Weights of a small transformer language model.
Size: width 768, 12 heads of 64, MLP 3072 tanh GELU, vocabulary 16384.
Architecture: LayerNorm before each block, learned positions, biases, tied embeddings.
Training: a variant of Muon for these matrices, 1007M tokens, 7683 steps.
Each number is 128 + 32 x the weight over its row's rms, rounded and kept within 0 to 255. Layers, rows and columns count from 0. Numbers have three digits each. The size before them is the row's rms in percent of the matrix's.

# layer 8 attention output, 768x768, rms 0.511, rows 546-618, columns 384-575
101:141142054189137122093133071142198103151203124134123161063093112144125188112123108141134095116133086093079132112139162116183142166104097152137179127125149153157184116100096102148146120042111053096167170074116135145138104170151128117152136154060162101110140110112059121119117154111131119122158158116150170169043114131129110162190177155167128090162160119180080105135135145142154131144177145188119125080151147079131083164128130151145113114093090084116148170083083090127093164073121153066143183145143171113120144079158133055081118114147124184123108153112065114170132071150120172136
097:116096122089155162145125104090138161170133135103135127068079172143135117130117155118075104104169185140160123161122151106110133115114053117113169171119115128134108179096105163125099177173136166102146112115133165085137182145139119152148205081151123101100123191058138094174088183079143121150085143132173098136161189161113159057116142097151098114089166112131127135129114108142069105131130124109171119073150059166127071133133085145120143135131126190162171128192193119113090114137103172142168151155158105096110088113110115185159113125106168139173078126152083197065104137123100040208
097:106165197155136155100108118144185068141136143133128163109065100154104173157146127133176146119114119125172113111161061154186124111138147155109139094100118133165164094096110103106114103023137124107073130053144139157092153110123122159179130135150146104144136117155152129039152182139086086102135121091137094063138142147128153128141151167139068178123141130123159164133138127119092131149146151104138118083110076139124126161106119150120117091155121107132139162097164077116121093098123162182179072127154158129182070077179134090109053111095156092089103066101171156121087162114153135157
099:097140196151135154120165158111137122148148048138089119138179152058147145152082119100158125108141103118174124036105105183098167135109089073196124153137163158163170101119157136119133128142127076120142071138066155164078120111130108105097066104123139155138100165112158128135153115119148178122164146115073108178178124150132163142150096061067174096161146120133124156100144119123159107077104104147174164107116101058103164099140098136121095106066075110079098167171155097142126077098111110089133081120124106144084114144159076143087179107128138102102125154172147167133119191132107159159
102:155192067204174104108116112141060124133184073159145114158114136066065139150111097137085116091108133136160113109176116089127167117135181158148204195192113134138085141092095143119115093067159169096126182113128128111094161085097131144146171117075116072154152162182110183109148076163084113102140127109077126155092178152183133098115105140162061110131165144093161162114163162110114097089119131094135107119135108142127188173167109142121090193149073136162154100094072121071165123155123138131147129103083147151114141072107125111154145121148069088109125174087089124159117158097175168132
098:119109115116113146150158063093124098103116093131154153152206138212176171099083160136110155102153084166156108079104176129159138097114151112160134202155142211071145154105169121117134169096119124143171148087100132110141122094136097107134144056107117145110131102156142135147156153123170138089109137163142205076141113130088147170135127019121151157111129163144138119091125198123151134157095098134125146162148123107156128153150077149101194123103132137143073095164119186142109093113148164114161110174133165128112108049061122147172159123107168089133142183143080140109075162127092112120
101:172104143098177176184123107119104124133190120062103187136160154149139097083127128135151085119139176093177109160068099063174116151141130088146155183109054119117185153106140117086055148072184081096140088165131178164157136150162091108166135170102158085119144151131151128153126133079110143124106112146074138083106163099131102146129112146122092154126161153085163115123145134130112120125154125148124165146122180114154204142145116163172078146129097122126077094098100146112120113105084118098190115134146110149136121183155068073159095124125127153121102113101103141097126125138047155153
101:099131143135102123132154115088181129140137160107118142068115154090120114136079139127061129100114160082083160163087085137126156114140155093132171158181087130137080073137080103094119108153130125112110102102123118144146183147122141174116097083123107130098148087095117066089084148086131118071133107101113136168108082155141133085090129131143116079125117153152072187110126166079147090135221093090149096094170112109100123174107152120116141094167135097155135079106167185138084131202121103149147087204137115113188150122158163135172106172090198125136141134077116136160082137193154109139
102:086152186120137121025093152149112126117124115149141140139181108103109098123148111072135087086123147166111101101109175130101141152112130158130155169112159083099143074127068126161142132078121136104180125128081084125220084055136087169128152094130122136065056101132170108145128085078104048175183175123139156057136125130124137062128143161087120096156048132156163121168107103127184137062131072130144089123161118120069123064138172131121165119154119169133119177195096192094144094157087137060129107108087131153149128135138126106115158093133140169128108164187163155108132118057078112119
105:133096164122100134164089134077153086173119159176169140171104143127109136097165081117096162151116122119127087141106159197136120147147111102109178143081165150155102113130112090168118085129092143098117059119056133195160128183139177083178135118147122132097167142141119205160118145154166143136132046121165150095162119079156097160082117128127113061134153098119114111156168136178137121155126139090128168078115129124120139147122138092104158165120102130157115183118052095145169151099142143113080121149125159130186075143074156114093148181121092101178114097107172109176101123144165122098
099:061122124075085158099139121145081131128236102117163119086121175157167142082101171159082126143083172115107126168118106138147116156135148144042088096202111149145134152131175184139143135109131103143177156101139130153137189068188152203168087179160132131161066165139182113159085088096087147109131108145133109096117075138127099097149130115132103111134107165122167119155140144144195136117166156166170091173113101037130173141142136137084114137106133097088129158116177140103128127162128122122041111088140098059105115157114138113120121183145126131152107119122120167098125131062138167150
097:118161120157146208175150206168098085074150137141170100127088145165162105181165137110101184124151117078139094127122156141153133142170110196123141111065136127074122097083091132113099146124148140162145156140129161136102092177131168118103158128139059123152122102129104163152155157160148105146110125125103127123151110168145127108181134129124112062075151112124088163147155149150112132097181118104164132117206199092103163108126143116065117129150140135095147099196134052133108090097127128129099128114132104153119128171074157147141080168121152121114165106107156095158130126128145094189
099:147141160016072086211147132169121129129111151129122165139065074095112136106167126161096127143117133166124173103097091096156147130137163064155033123148140097169107148062113122182137109134112201129076168113138172090156180079089122097133146180171199109086112120190184143158137166091159168132077144154152108145156134101087139128138135140126073141145119102125115096094164162143133165111135165200120126102104057154138105152171128107133100146162091099139067111136110132074078134099120135157144108152142132169205105158172152121116141139102150132075192140131097105115098214185157122155
099:156151144129142114156115160173156102106147122148097072126120126146170108191086116128086092160162152122122110139156092126118078107109115120117148043111118117163174146180125127093143085150124161122114134131106095206180113074152169189100119121184124102120066098140133160079130190131136097135116128153131133107132129099162090086123124101118136173077126121140121137096172149148092149118124132165111123132103147130123114126175173109103162065107113114130068100078169131129093195132092064106107102157133140132123150110103112069141153163098159109158114129130135084117109158116145146182
102:140113075141137110194094116151070118168113143100139119152221230121116137115118092148131136134140144145080108101125151080151113151140175087162102146196096106193060154077141146166124122152144072147113143035165126076120121090152083095100136171192107115164168130102089089141129173172156154044109188091159129145103143145113133151098107157176121176106169113115042095128120131109138138151143141188088127085117094131078105121141108113147122170121173143112125146136152130143102132160111162164085139121113080145052166167113157146143118099094117123092164119104070086153121113179142152111
101:167175107205070195115162134113077099092165168155158154127086109205097133153111082144132129161071188104113114164100086093098089138124136143141108105065248158086204148128101106190146147116170155091144127111118085109138148157196114119085097098112155092076162138125081133113102150074095136133152111083133135161160189127140113092114114146127069112126126167078127107132150124139082147141110134105095101193132118168166062140091155136143124178130138123179099086094171130124127132135140151109118128082109093077161127149170104113086095092047136133117136163066114124115106128127145134122
099:132134114156123181174094176123128201137104140137147133113133119188120091100113125197167086071126165166157143124091141132106123158135120145155109056216130114176175137145138110146088164150074095202072108160235094082083107135191148084101155169086106143153185141191066116139141095103147108140146179113102138132139156139145103086101121132190130123095130078116129116162120117095129086111173121102142141136157142186082097103147152078110101110100103145136170197121134114115135164117138111081096139140146132150096165117090087142135152170125088143102106168103124096095098104129197155157
105:060122129125142130105126137058106098083095171132138126144137156121083082101140164135093123130156150123108117136152165106164109145163132096123079096145098102081127133154074172145082130123107117155114121134141131203151109100136135099155084074123130126156189086130137126099116105108149108138158133104039162139147148088187158137123137149115147104134175118141128132182161124129108085203143102096133160156129098121205187047130122157129126138125085127079122124166104119124112120155121162171165122108128135130124200129075076080089097139192134157117082139126086091107147086104136082067
103:136101095117100130158157097142066116111135097175092162103140184201105111094051171166143102117141132090112148113112168166058154181128125104118108114150137118100155102109126077089160082161152200058075126206132159136102153144152177152139110186170134155139110142073146126080199093144123119122166069118111097127095139139048132138103138150109162150146161140094123140121077144060170123133125109114148173112127113129151047170133147101099142120194097094133181141123104117089110132109185106179178126164123142132160166076152165103163170131143123142080121166116090150125149146100141162141
098:117129205142154140149158117128117100127167113141150118159116141110136195122131165084162138131142158114089075192078074097133078081087119126109139116083169083124061107088137140192062119120067190176076123148077153077121136100089102148152135096140145110147118110088149172133123091207092082162125128147141101075158135154135087127130132163070123095153128053151152113148186145160162149082116148100092138088120120120099142126179142083118164188090173101136132122155130108127068148121085203137142120141153129111137117072185080144118147145134116191117138074079209131150122127142122099102
100:088178053092064132093159141129119155086061141168173147145086112062101143167192124139132122100112128100149102117129121096167133117125165075191147093074057111168130070040149104160113093172185215140179114111147113106104098102160099158112153157098094144125152059105109182144122106092156104076146124071130096140157135137159174085146159150085149113117129106105106171106117136121064117162177103179139169129141111090154118160126157159146072088096150137118163163174090090116070143180179107151082175132153154088130149100090188117129161117112201138093089079137111057150160124177152159135
099:135165128185115108076133165136126111142062109152085145086061101085135140143148100133113153097100126179120110145166128142164097115138163166094135125214145145126143061112148175141097091196130145110130134144133089142091119148157136155123173123058172171125079165172147131116106139096170133136133128195175111134141150069126121111136157145139111097128202115121144127141141086081199094060131143161071155117125105132129088162139115162148150093082120138158150096155161136103164094090149123109102204123124105154074108115079091066099152097158162152105142136123190077104111145134096107148
099:091121106131156155098123142171153136148137114173059077161145136108085185186160100145112178158144131129102180132118115130075105152134138127093144068078078126142163102147155185160125084078110150086146132169177132174136132121150176173169111173134046158157095115197118088111125109141134109174156152139089133151144090129155125118135128068140120144138066122110108157138114107184163055139147081123083127129123117155215117145114128127141096106126177139150137152121142126151138144091189048184150111127118141144085096170081146149177136123081180088185097208133091125155099060193147130122
098:094118117101122144078123114127183109095085157118125115108098160117156100107156131168118130138089078113161138135105146104060137087105078105069158135073105139140144106128077189194164039136212125105176134142145095111162137144116181101104123114132173112111149162114075119086093137093156162105165121151138118165122159152074124128152110164145148143095111139117172110139094121136185141139170107105096098083073163121140101159108155132149118134125108110167063146084164164155130113095148065087122102148098129094181109103182154133133164186133057055121145165148147153143200110130114161141
105:119199116099101117196114124121088115164111134136107090134167141182157112126086056187115098094080086163149160127143189020099165101095174079065108141131100069160069156178130134145111139101129099106151106122111126045101175197147158100126159119152049088107132134120144145113097143167131121147127096129086137163169105155185123110112092180092169083096137202150116149132157088201129162112177136163147155142130090150121139182124096120072158155103133114167121146152052190138104083083089102126103118127157177184140137078144083169126111097118135062075095052155184131132138143131115141109
098:162139079131139158044159149078096110141157086109137119131142136089096127128154072126144111067100072167102086066118141092173090113124154155122191128125101086100106120103135105130079112088120140120181172056133125186139117086104160154045153110119141098140131107095142154146116143126124090083138122115158069117154171090127141147181192147146116113131117145138150163185141135141117120117101121087108079106074142187096190132104139124092108206090148102116102102126121095153149071124148104118108055150118173113099201134119133138109068128093110184099173119095087110122160136160155129158
099:111112074194169146060160144112058122137130120073143162119085150157140152099169102175138152122102137188130120107151150112084112161089192129145100083108158113128143095119135126069139133072175136116113123221151169112069026090123141116121124130052110110140163106106145070108111154114134132135108109077123150132088108089104082118128140152133138087170146131063167190111133128100082113117172150104159140072150097162102136147079120150122160097098104114165152104125099100112154144086138147132201167128152130109102196133128095160150153137100166128089131116105128091164157103091129098124
099:121118140175096146142131149092044108122070159142099151106138138099104129128255161099146144087086130109098210162063102107093091095081148178185162077089111101153104170147152106099112085104117139137154122157179157130086122175117139124093127082083133110152120121147150185136112118134097125138116104147119169088093118103091149178148168144148152099077116128160096109103102091184113171171103138145113139168132168157118119127126105197047153165089089099117111142116096134115152118152127109134124166157164103170131131181108145152131152124119096160156127118207128137137054124163134098150
106:130141096164136128104119117103157157075071109158091189120120143108120072072104076142119102109124087129147118146178111109108176186129219115076155162100119092171150106073126122160104111124127188118129141127101098126184202172168152152128146130173079111172113142108081147102097097134150147114159137151143131106177103102129127151113088196111113107096122111091127132144175096099119113154168111152165075141096104092137054155073110097109138190108169174093125123097099148082141155149158082132192116158203112142119121133127130106125129102118128101125136075125165096084067157163172078144
103:196165144117117095143184129120098149070143113191112124191164182143139132142130094126147094114136157122152145173143078165112081108114146142161122143146097136126152169151106100101147159142131120085164129093141126138136108091157110189129092080089134238166116110111107179143104145157151105156093120105122169127116104166103111120120103113113162077139092084143106119091069132113154138168157134146150104176073155114058126130185128128170122142114101073160122219104134122116096158115111134106134153087100134151157110143134166120143140160099106129105144103139139126119134169153156148114
095:156112158100109191054104087117107145100116151110105117141102109100054136098128132082115140068206155136140096163097149185139144192126130152174160078199130078214126123161179128163106121205128147128123155134112096172157109095174145124113115152150085127117110062103148113113182094165067083124139173155123179163129088085132080150180138137138156115101074104076141146168150084069129096122080084158131181101153117182117141129136127175132124095113098072118162114190176147087089130108124187140142142135148149162144131043123097139168140141135187129133149177094108137083091134131163115138
099:113154113137137147109108090125124132119136127188156147202184123203161140124105102127160060114109135153097077064137169151138075145110113148162098153103176167122136132149083177101103108121087139116102017132112167174114103132165144137182141041113079101162127125121127084139088170096133155134105137055131127119068100123125130078140134121137144112100106095106154097143087109170154149123181145107056098113117137123106101096148124158126095119129042155092152129114116100137156089159110138160126171072140179096154130197170163141100154134104123182168127138165109117068095190143103150141
100:106138159177124095163143129180080065156079128148144118115086128150150106117115169096093120191071098128099183130103154085141085128042140194117172130152144087107162121142134126146119108095148163132171138174171151147078144126159111152114116108132120098187143150167192224160132128136165168106116073159149139114136137155136170151133136133187125042148152028166096164143090107128102102156096124151134138126099139127097130144136144124125190107171071097139151129153059079153151153135167107116122148093122122169157158122116125172153088146154184138136110142166138130151158106044128123158
098:149101068148107082132167132112122165164062129165128079119113125123170154188111098094136139136179170165137167105121158198111072094153045126111138079122093171164082100080105094123104038162106122181112150102115083151129154121087065145101095127134166105116160142085052121105170118153212144177150184127086112092136097123135136135193085136135151180165106125133122112138120157129163131143125088145136100125114174116148118176137197169072077173163084164144116091118036081152124170142147129155175129135143110171101110223118116109111230118140094089119124118123094125164147122109104142107
105:123115086052165117110110141109089142134074120123164113133137099108112145093152137123066155149082159183222123153124109145111100107162166123123123139191173105131149056148116121093061104172077102150099088215128085138113154093130125159112088125166094171082120126130114086101125123171067129120110077141226150173064128120094106009059117150131100099163099088116149157133104094165153110070077072173121134128154142094109206131164095156107146119131107149187161158123191101087088138094150143107118106128103116142156136091162134123104113080123107139181160145133138098134160159096115111121
101:149062112133050156106169104170174154103150114151100128114094170111151092094131165124165129149089146144112146161102184153096136122159124100140125171152091105059152082179146168117145050149159128158138121141085077129168064068123129133131149162133159113171151081113123144155138127139101134086147102122109093069131139115091105195124175189122168102119110130165117065106119117121129098127115093095140192163198093130108086113083117094137105108145151117151112122107075147128139108127099081119079150207166102147125095074110179155111115140147118147110136086183140131090103126188180114203
104:133075065149093137137160145114153113163131132059138169121122099087152117080099177160148133103182074179129135148178096175161177133123096167145179179134127192170094139131187105139125122123186146128143113127173048118136112127123105079110104170133104136116104098066141189069170181123036122128168134144090116104144134159144067132121187130129150147162131137168183145169078144134066144188116160131132136128135069108150160108085148105158120082127168153137135124107137097147131140079120136138118095074112100161144136120151123120124151120141206118114143154096174144133155150123128124136
098:111141125142149096127129147157054104089127097114115167141145091123085168145130124150136086151148145059162135164162133099149119166153119100096091087145142110126209135133233137128122080123148075102104093131138116155120126125160176169105114156092118141125126152125088138122142106066084166110130152132165097149077114126114111113122171108132101129107114176132166120173100095161074138117088090102177161103111088156127139080192134171159148113094121211132129124132098142148129094077112175138214096142089181082121080132147160147109043076127154116148144096107084096075199075133104095151
097:132207096100142155090134170187193084141118100190179171142151135124159139139113091119158116175127123126137171184180127118129124096111120114146112159140106192077161186199127142134121046124089162116133073127152060115124131152130138105130142129135118226147111143147093112106117105095140185176115095156079104071119111103134117140126132135161147175107097130074154168141112089088108094123125203194081133185139149100135164099141115099137110125123100144123107179142149120143134220118138198131121142175143069125151127124089091151102140105112124161102160104194157092121094083156139145140
102:157162137074070149170144101148147096139055088118086185097141081091124128129186093115139114075152101132154115147097101040093159120135115151125130129170146144069123078081166132157087095151181128098182116146110142162110103094101142130155088108108120158108181102190170146171185167080152099099118119107092135169156162109088090101126123112098159173101118144118104056084110156123070159162142149098074131172123159159145174132175102117133131147091124112135137129146127097102132093099152124136061135124129103094107097174131163116122107137123137110057145156131151101146166134140142153124
100:154142135090104099132135117067144086138135106103123066081105143115103126062129187097139164133095105130153145152078117048170127163096139224106178153120154194125104137133104138088165091104189104160148142158108095163137125182142175132125150135137156110128085142155134132083118117126080143119110078127067165119085155105160158157138144114131080104110137153097093141104154115161145089114125144120124090138076138171099126119083066128092132145115142158115197088087113120202088168104092163110133148168088146127138150158125155100129146184152143136134065176073102175089181121140098118156
096:095106130081127120100095133087137145111157108101114152087131127144115089109085176135103060136093161172148096110197098153156114178199048137119111140150096171136154077120083151118106052120154119102171125156166162123079144121089122156172151132089116147115166141157134097116158152092154166066106111162116170198114129154164199108136100111083165086115078118104148133146113151160145123168131112089127104113107105141190105164165118049164133140187086102139087139131135146186167115092124148084118104127094135106096133094136063108129131123127123165143120119140068082122115149115127150159
103:136138088120142135094135155158115162156107115063155117136197179155100092144131175148078146091066089150151120143060161116088112114152079133133139108134112111102072120106157105167157165146109138093152093185136141144144046149171179122073174195121115132085101195129114120142189116098162107147061159128148129090055104143141124163144165071117099150174092152134069130081173133090164144063056104145105154144135187051161126112109130147096153172108133177093159128157145132131131101101063169116092133124155116155133160167101125104134128190131102140115124118178172148158194093157112133128
099:129049083091147157134125136117137097097150159103097137110146161107103111123128166134155143171148141108099115176170100147141125165122153119214042139103174122118132161094135154162123102110105172133115122131134157104146108196074097079141102132116126114113143167220123152151073086118113133182138100096119132106121117077173098151104125125135111111153133086145113050116141158152163123134097124106139159111140171129127133133166121127165161108100142139087151090107100150155100177067081102126175172118191141181118046118139174133100062093190091125090167094146154136093123149073154122104
099:092067104090104076140172166153198167136094122143133100174115121148077149131185175085083162072174133167110094082090179161080100137070114101133144102179164138091102089210155118129064087168111117175069157072115115113143167150140102111092106139172105131107101080168137146149142112102119090165104143077113124130074124117119108161137107097134137116149149137066133156109097114110142095147138147129119165163128111137107090152113139120114189154102110161185128108089151117127159139075110152108131123093127198167198092105124124145079077095127116154090154088132106138152113147132087121157
099:168153122067171151125160165137179129150156109129156133088155147138151140078208126141130107153184177132114131165098110120133106164061119128163153163168172154185120120103141152098168183128108124109143139110089153165082180154153125121115154139129120194103124095168080151168142125206085092106137127142111173129148170149160171141159109094123112105214071123148125131166159089163117113127128205088141138104079123141111085148162118170185126082146117122126146066116109035161089106066143115108137075126109134137170095094111181108126108177139140100074175155137080117156156120085107131149
097:154155167142166139109172064089204040081079143124140143157171149129121132139134172157113042177167148090098089135126179125108116165169151142156095169099135162168170107108110153205235128104078093115153149143138137085125148103134117183121088080102157107080176153116158119157105134068120138150144117151113131156131126182130180139177127139126106186099160091138123093119094183077136089133126127093144132148130145142101111108078065087206121143097100077130150096117087175128115103087147111127110122143102102143072154163090122147148063167131078129100169135135140143158115115163134092085
101:171161147088100154155160123113172141145164037153092115157145093101150179136118128127162123140159099171108149112168126146167150134080137082114100153109113203091120151151159138134119119131142186211128163093143146138185140075138089192138187181097150164058087062162112109123129181085149083167175187177036134108165109105178086064151070116112101138151122127126134126134126188192144162144043087115161137125114127118164174130068087135141117108103159081115132150166153155130142174160137160167126154149123135145114116166102139226109132153143073117142135149116037112084130150103144101175
101:078139142132089099152148115136146207094160120107113164088103123194120142174144078146116135070160139126079047117073094090090164147139097122123077193127101147073164186136139082104114128144133134133117120118144138091114091099177162192091143167099079135085119119146160130134100102132072119144142116142124097112129084106126093090123100138168181121122100159140135079167138062119144103184134099170158117123158123112098125090121160099136121100122109142115122128129133133111121159194120191131092148119185155106151174135109112128143120127096139095203112159077117084101140112147096162078
101:132176112098099157089129090122126076107082116114157124182150118147076131130147102169146077091130132094089132200194111070058163117116137070101071147131090111127143112135114084114139142157148108103099138120118072167139109128105102127136095194067097112122120104113170134128074129122174139119157106136086104169112124166165196136104161113129131116112110105185092161149129139127130100114196130022176143133143173139114161121126126120148087125161113109114143095056084160101113144165143112078129147087131159104134128086158131125160065161148116183090123122111119142152122121146105130087
103:064166085163144114029089101161107146139109144118148151146103135062119139203180134148104106115176112156116144104205133127154137104155142148055072112104115113155163168120146163151093107137140166165102129108185082100133089097147090106128130153101129109134100095111126160082123078181161099192137104129101097151115120190090115097178161173138124107127126057141084115110095138187137149179093075103128148120138171107129143111204135099153159141138141098102119144155138229079074119155074109110105143112177127152111138086134097147105127075131185110070144117112142103111143162154128105153
096:174075108180116202120085084179081143147101130081091100081132130146167129069131183044153056147179165118128144110085129130140151065113105168117075126175137198172125082189130090068107107139129073106147179157193118134145162106051123114168102108112144144124153133113146114099161183099147092087121184166172142154134133148148161104149139160128101108160164140173174108132150105111144106113120149077129095085123113150104132163142123130111143143118162113093161113160128129153111136117144103171090080138164167132102129101145142099094135104084082173174102145220141065088108103114076115084
100:134121184092123118058092096137169108143169175094024092162185050083109073142112096130137112091116151163141103104164078167154113126155132109122050137109080146147077112171138096180024126172143144078110123114131113136137140158135138147166144186068114138134136102115146125176141155126138103151162112137083131093142097177082095103141106175108132136117083173136148123115072082135113124099106105128164112117127125140191135094127138146153160147111112139160078151113118143123112172143124191115126149143150065109106135086111100179129130157088147109085158180150154109076117131145107164137
095:127056150145109091134145168072170180156171120186160092127130081066149136140209188075154091139123092112178138104167123168166121084156142086106148140102140161125077116146155149067135116142174114127162147096149157102129143085160090179080128121125109084209066129153098192136159148144156145117113160145090127128089166132165174171123152122177131118148104185129075145134151121040145142157081135192106122121164096095107093139124092097118192091104098153092151118175102131121169146108128127120163157115136061114116144171126129179168208133096094115118113085151176091138120156081076150144
098:160119153111133118146136166116120094151070129135171155111137102089032125028090167093131166152102089120141112106132153097107089120130149207158110141097119102135106142144149157164091141152173084171151092103124075152131119133105106109095133127132108098096145149113159067161065167099162172099138114086133115094163139116180135086146118116120077191120106142136221169146093141171118018219152119101137167090085111124135172141115083074193123150104169180081100185070107135146147143160095150187114137147093080154101158087197056159076092126103107146138202185184069146164065064122145121154
103:124103134188135112123104073093139082110114117157143170136180083196132157193128105168138149127154153117063081150101091093088110097129073166079079086137182136190120097154124164150065165149107042130127122158128160148103139114124100111098077088081105117094119102104146147118128150173157136093106106108188152157130106179135157077126110116133134093147135160180135157149099125134157070158159168113075026080107141153154125103108122130151144140093126085092127122103165141119157182147170111172110130174184112144140153175158135126141159115155086143149105104104106149171114136101065095089
099:060137116066187169145094128097142108093153191154146180140127131168140122112125111095085154139160118096148097158096104160133135116066097101096174142148102126168123124088159122109098109153130128117137162095146125147136123126105141202114108087161140169093130070115156146153110135173054124169164150095074162070131138118138185111148130132136097100083148145097194161127160101144141107113087151116117080148168154093108197105094114140135105150156105113149099063118130160156123193116081134127166137164137104224146142117121106104164076105088130156140064127099129117134150104133136107152
100:213101119076167121128055124109098090119117107113109111134070147156101106167131142141168119122112133129145201087167126197132096140201131134100113192098127159088095050131128150129190172136070146113108124147074129178070129140126121168171105151165121131116082174111133162069148188123087159164120148093074113138119113108185172094099119145141141130121125140104113113128169146075128090100163110157109168143139112173134144125153140132107168162141097096165149122115133163140127169141120174120159139167161154094109109132072163143155171123144192141131151101155192156136163154104139201134
099:103054122103110172123190122138125148109088143134140101152196151131143083183104161155160108147160146149042153125150137128146076116166135153098130114110189141164174121109120118152168203058107117118119150075151148130135127187152094163156103163143139099096118083122111160073116154121163126093105106162101096159107132126126180109103165159166106092125114174140135154140140185126080118141081128136054089126144137144142141081115050122166111071094170116154150109070166048146171121186134163175168087118130159172104120127140099113114124120138122130125116114141164113154143121143137150148
097:132174154114119107094150109101122119146162105156104080111078119117205161100111123168096142103135128074119153117089132134144106155190191120118114136176129122174038087067149110129080088091162139044175178127097103136173134160166100107100048112101089160143140105152130109140104143138139094128100139120107090105195124151128179094158116128123091151127084109128129166117131164136121198165141180079156160136121113170080137096083140140092078111159133115122119130119165132081120122111197157168068100137141145184168142143087057102113104167139164148094118192170122140162083113117157082158
099:160105119054160122070112157131125155112099127177137105095086163150159168164158151098130094116143150183169137075108180176127116121099133120159135143078158120088149101162158147104127166106124145170141134162090147097108142093098153120104154147122127105109160055166129183158091142148091188139111170146145115138080158094146131143140103132106075161152091059111153154107156095188107114095113105168101139160102093171103094128084087123115133191112137185103136097089116121142084135096119124053145138133158096145090083152124169126109127070115104146059143136149163166140130108188124136129
101:158155117145178109092133082118121183156155076127130078117107107145126131177112140171169129104128156138119141136089116127168142175095138183133136140052098142162143100137151128105117081151123067138086108116110122131053071108180209104146088078121119139120133126113149089137197155114078118128151115165147148109125080113101124126141190102165143104103097132116147161129169156114051084100154150144160119107129131105151122109187155117078182092138121121079150097164189134162206077102111140181119120113106107128090158116144127094135092122124128077091125161134128140168116156128124100179
103:099194165105154108132157127093137119105125168174149163104122140098166163136136121142133202166140136101085123141065102181104106134164125165132150123130150174128125137153131196158157133132150116111124103174053153113147190193138147155154114088122163089127172176161097141180096154066101135120095092160128118137100130174085129103135160119136172110177124128041118136171120120177185152156124157155152068151091134050078086070188178112101122123180137091180124133105092124202116205178159154154171105134081101098127116126125134133094140115121114111193114088153171085140116109127126117136
098:059135106136132080101094114168186157125147140097108147131119092131114179165139159122113128059124124131123150080096160151161187142123131123177165169140088144132211096129115117142148144093085114157133109159079122111063078126140138103143109118121121144134128168171113120145146131141147133179135118217114103109088120076064116114173136135152129036108158119177116123137141156193152128087113115140120139092154157114080097152084118127094089066157097114062154166160142124112151128097147146139160127085129187100089183151140093135194164168107122091167110127090077221168146146123084143130
100:104088147061165098164118142133130187165134128121181128119076131146131146163118219173213162132150120089149142186053132081102119148169113132148148146124113063120118126185096171155150110129167114114143063115096084140118125160142130134074130135208128158111164102116165089119141117174159117134140163133106089092206097130109139158133147093137124138135052137086073139104156086098096123148143166089096089093059116150131144093126114120129093113150130095107121071127145164156126081090119105121144106152164128141136160160124092116130059085149161126110185154120065165159107144159121180105
098:168128136114101136125144074174165189125129109130153178153132071119105115153111094113122155163148151122109137146161144114119182128157143169138165093111155134142109071192130064112105079138153123136110144092136177095109106139120127106140061136191083117090170145105164111152190163152156088116167117071125154141137117120170172130110131137099153124122124139170114121097139094157087144144183123168108153146154178096137111144164140124117130120106211052076136116091057137115130120114099087107171127120102199182173131088094153129112166124129192155145130112138133129133107132162130136154
106:168196119150118151135138180076167108145122159081135048117190128134119134144150118171088159132127156140082076075179142193129172107153130152093086142137140158128119156185199133040089145066124134098108175171122187168150102156081121091122174136175080084156206120162183168112102139123187136151128173114109134157140150133107116193095074084154141143160151145171145180127216155174121201057172129088184165098163106121162122086145213113171188101183142145094129099093127103127116136134140158099113135109173139083141097143106175133117133128117078112152169159135062143138113190167128064100
099:147113159150141177114151095096098175080142149137143152112038126183111087121149158113132104133165158124145150056117123087174127120147172176158138077112133191110089089119099137113134114141105164138070111095178123119141134093159110148143154170148161153135117117067120145134124160111107120125144098112088067184065115183202118166099148158179148203175153097175164108125126087108136139146115180188073174104140114137080092105131139176068096141137144060114092098106143072109126132160095105166105134140099132122079132131215142111101145159129184104143148138163118128144131185151145114124
097:111172175057108094096128104158115138100106189090140150154158128119095033118223153165141083140142069062113104145137156108162127106158160115135109157070158202124129142132134169132123120083116084097136117149144151118120115144112140153194130185132176168134164129152096095172119139182122107150122196113142154122139128144133161125120147174110133147155142061105085120159123131162182111135123142141137069135133088107128205110135093161097118155153170084160100069124114172132133116147180249182148105152123124114156138128108121100154112137093157135179090166117095168070141098101113150148
100:097127094133219099158086152149192138046133165113098105150153103129114136100071073133093147127110183106103152078133068085056182041052065139135152094108173168082137086144126129170135095122086102101115159145135088184089117120132130121117115128145129091093077136129094134096132067137130083109105106080143077140152133110141139127107113126141096086125150166089098105182066186176128122114094116206173157138119154139163072182087130126111154122037177092123107135168174160180189101171197108138136118086115145175138075130187154182172158097128115077116105076170136124102142148083116079165
104:146082129171124093096192107146126154059084187096094116103079121118145113147122162130084189146174148162181170175142119181105129135143162110081109130066136121076144154175054131091128148160098154169134165073167175076097113143096131171129138069154168112060146108094079120133151102168155146126099146163152125100104141100107160194198137099134071110095115189158103127150122154162117148141154082126168118159139132179140109131112125124180126113102160140122122176126136082118135103094116140091096096133082139152168120066120138133104157148093169076155117083091102103148151164108131186063
098:173122103060184115198145169172086144105156166161133138095149147087102068131192200105155099080115170073066076101139133080105126150106140138124157096097148147116119144086171160148125128133138084147095144143116112055114116160184102123182185177096191092156148092202141171139134124133134143080084130147161106138178117150125089074132088148085153151158182154087117158134129103150166074169128078119146172160066099113061139122098074155137156129150172112156133139126122130178151137095143158155122102152130115112161139100096162099131099162113134130093146095140141107091145114122116162097
096:151080154118110182097124159178112056168155109117136130144130099183102097152173117132168140151088152124132118180143150093109110083120113084171131116168120174137203077125120188168152165126098182089188173160139155134101073132129126140090115124148100100187106144148130165126130116114123078093107103135103178109130167114138156127038146140136119129109137133116116111125190154106096154129123133124098138132129183169125069099132121090118082179173136125104126125145158094129109093131064117154129101159137092109142167107081136223121096114108136150101122100081116153141173094146053173159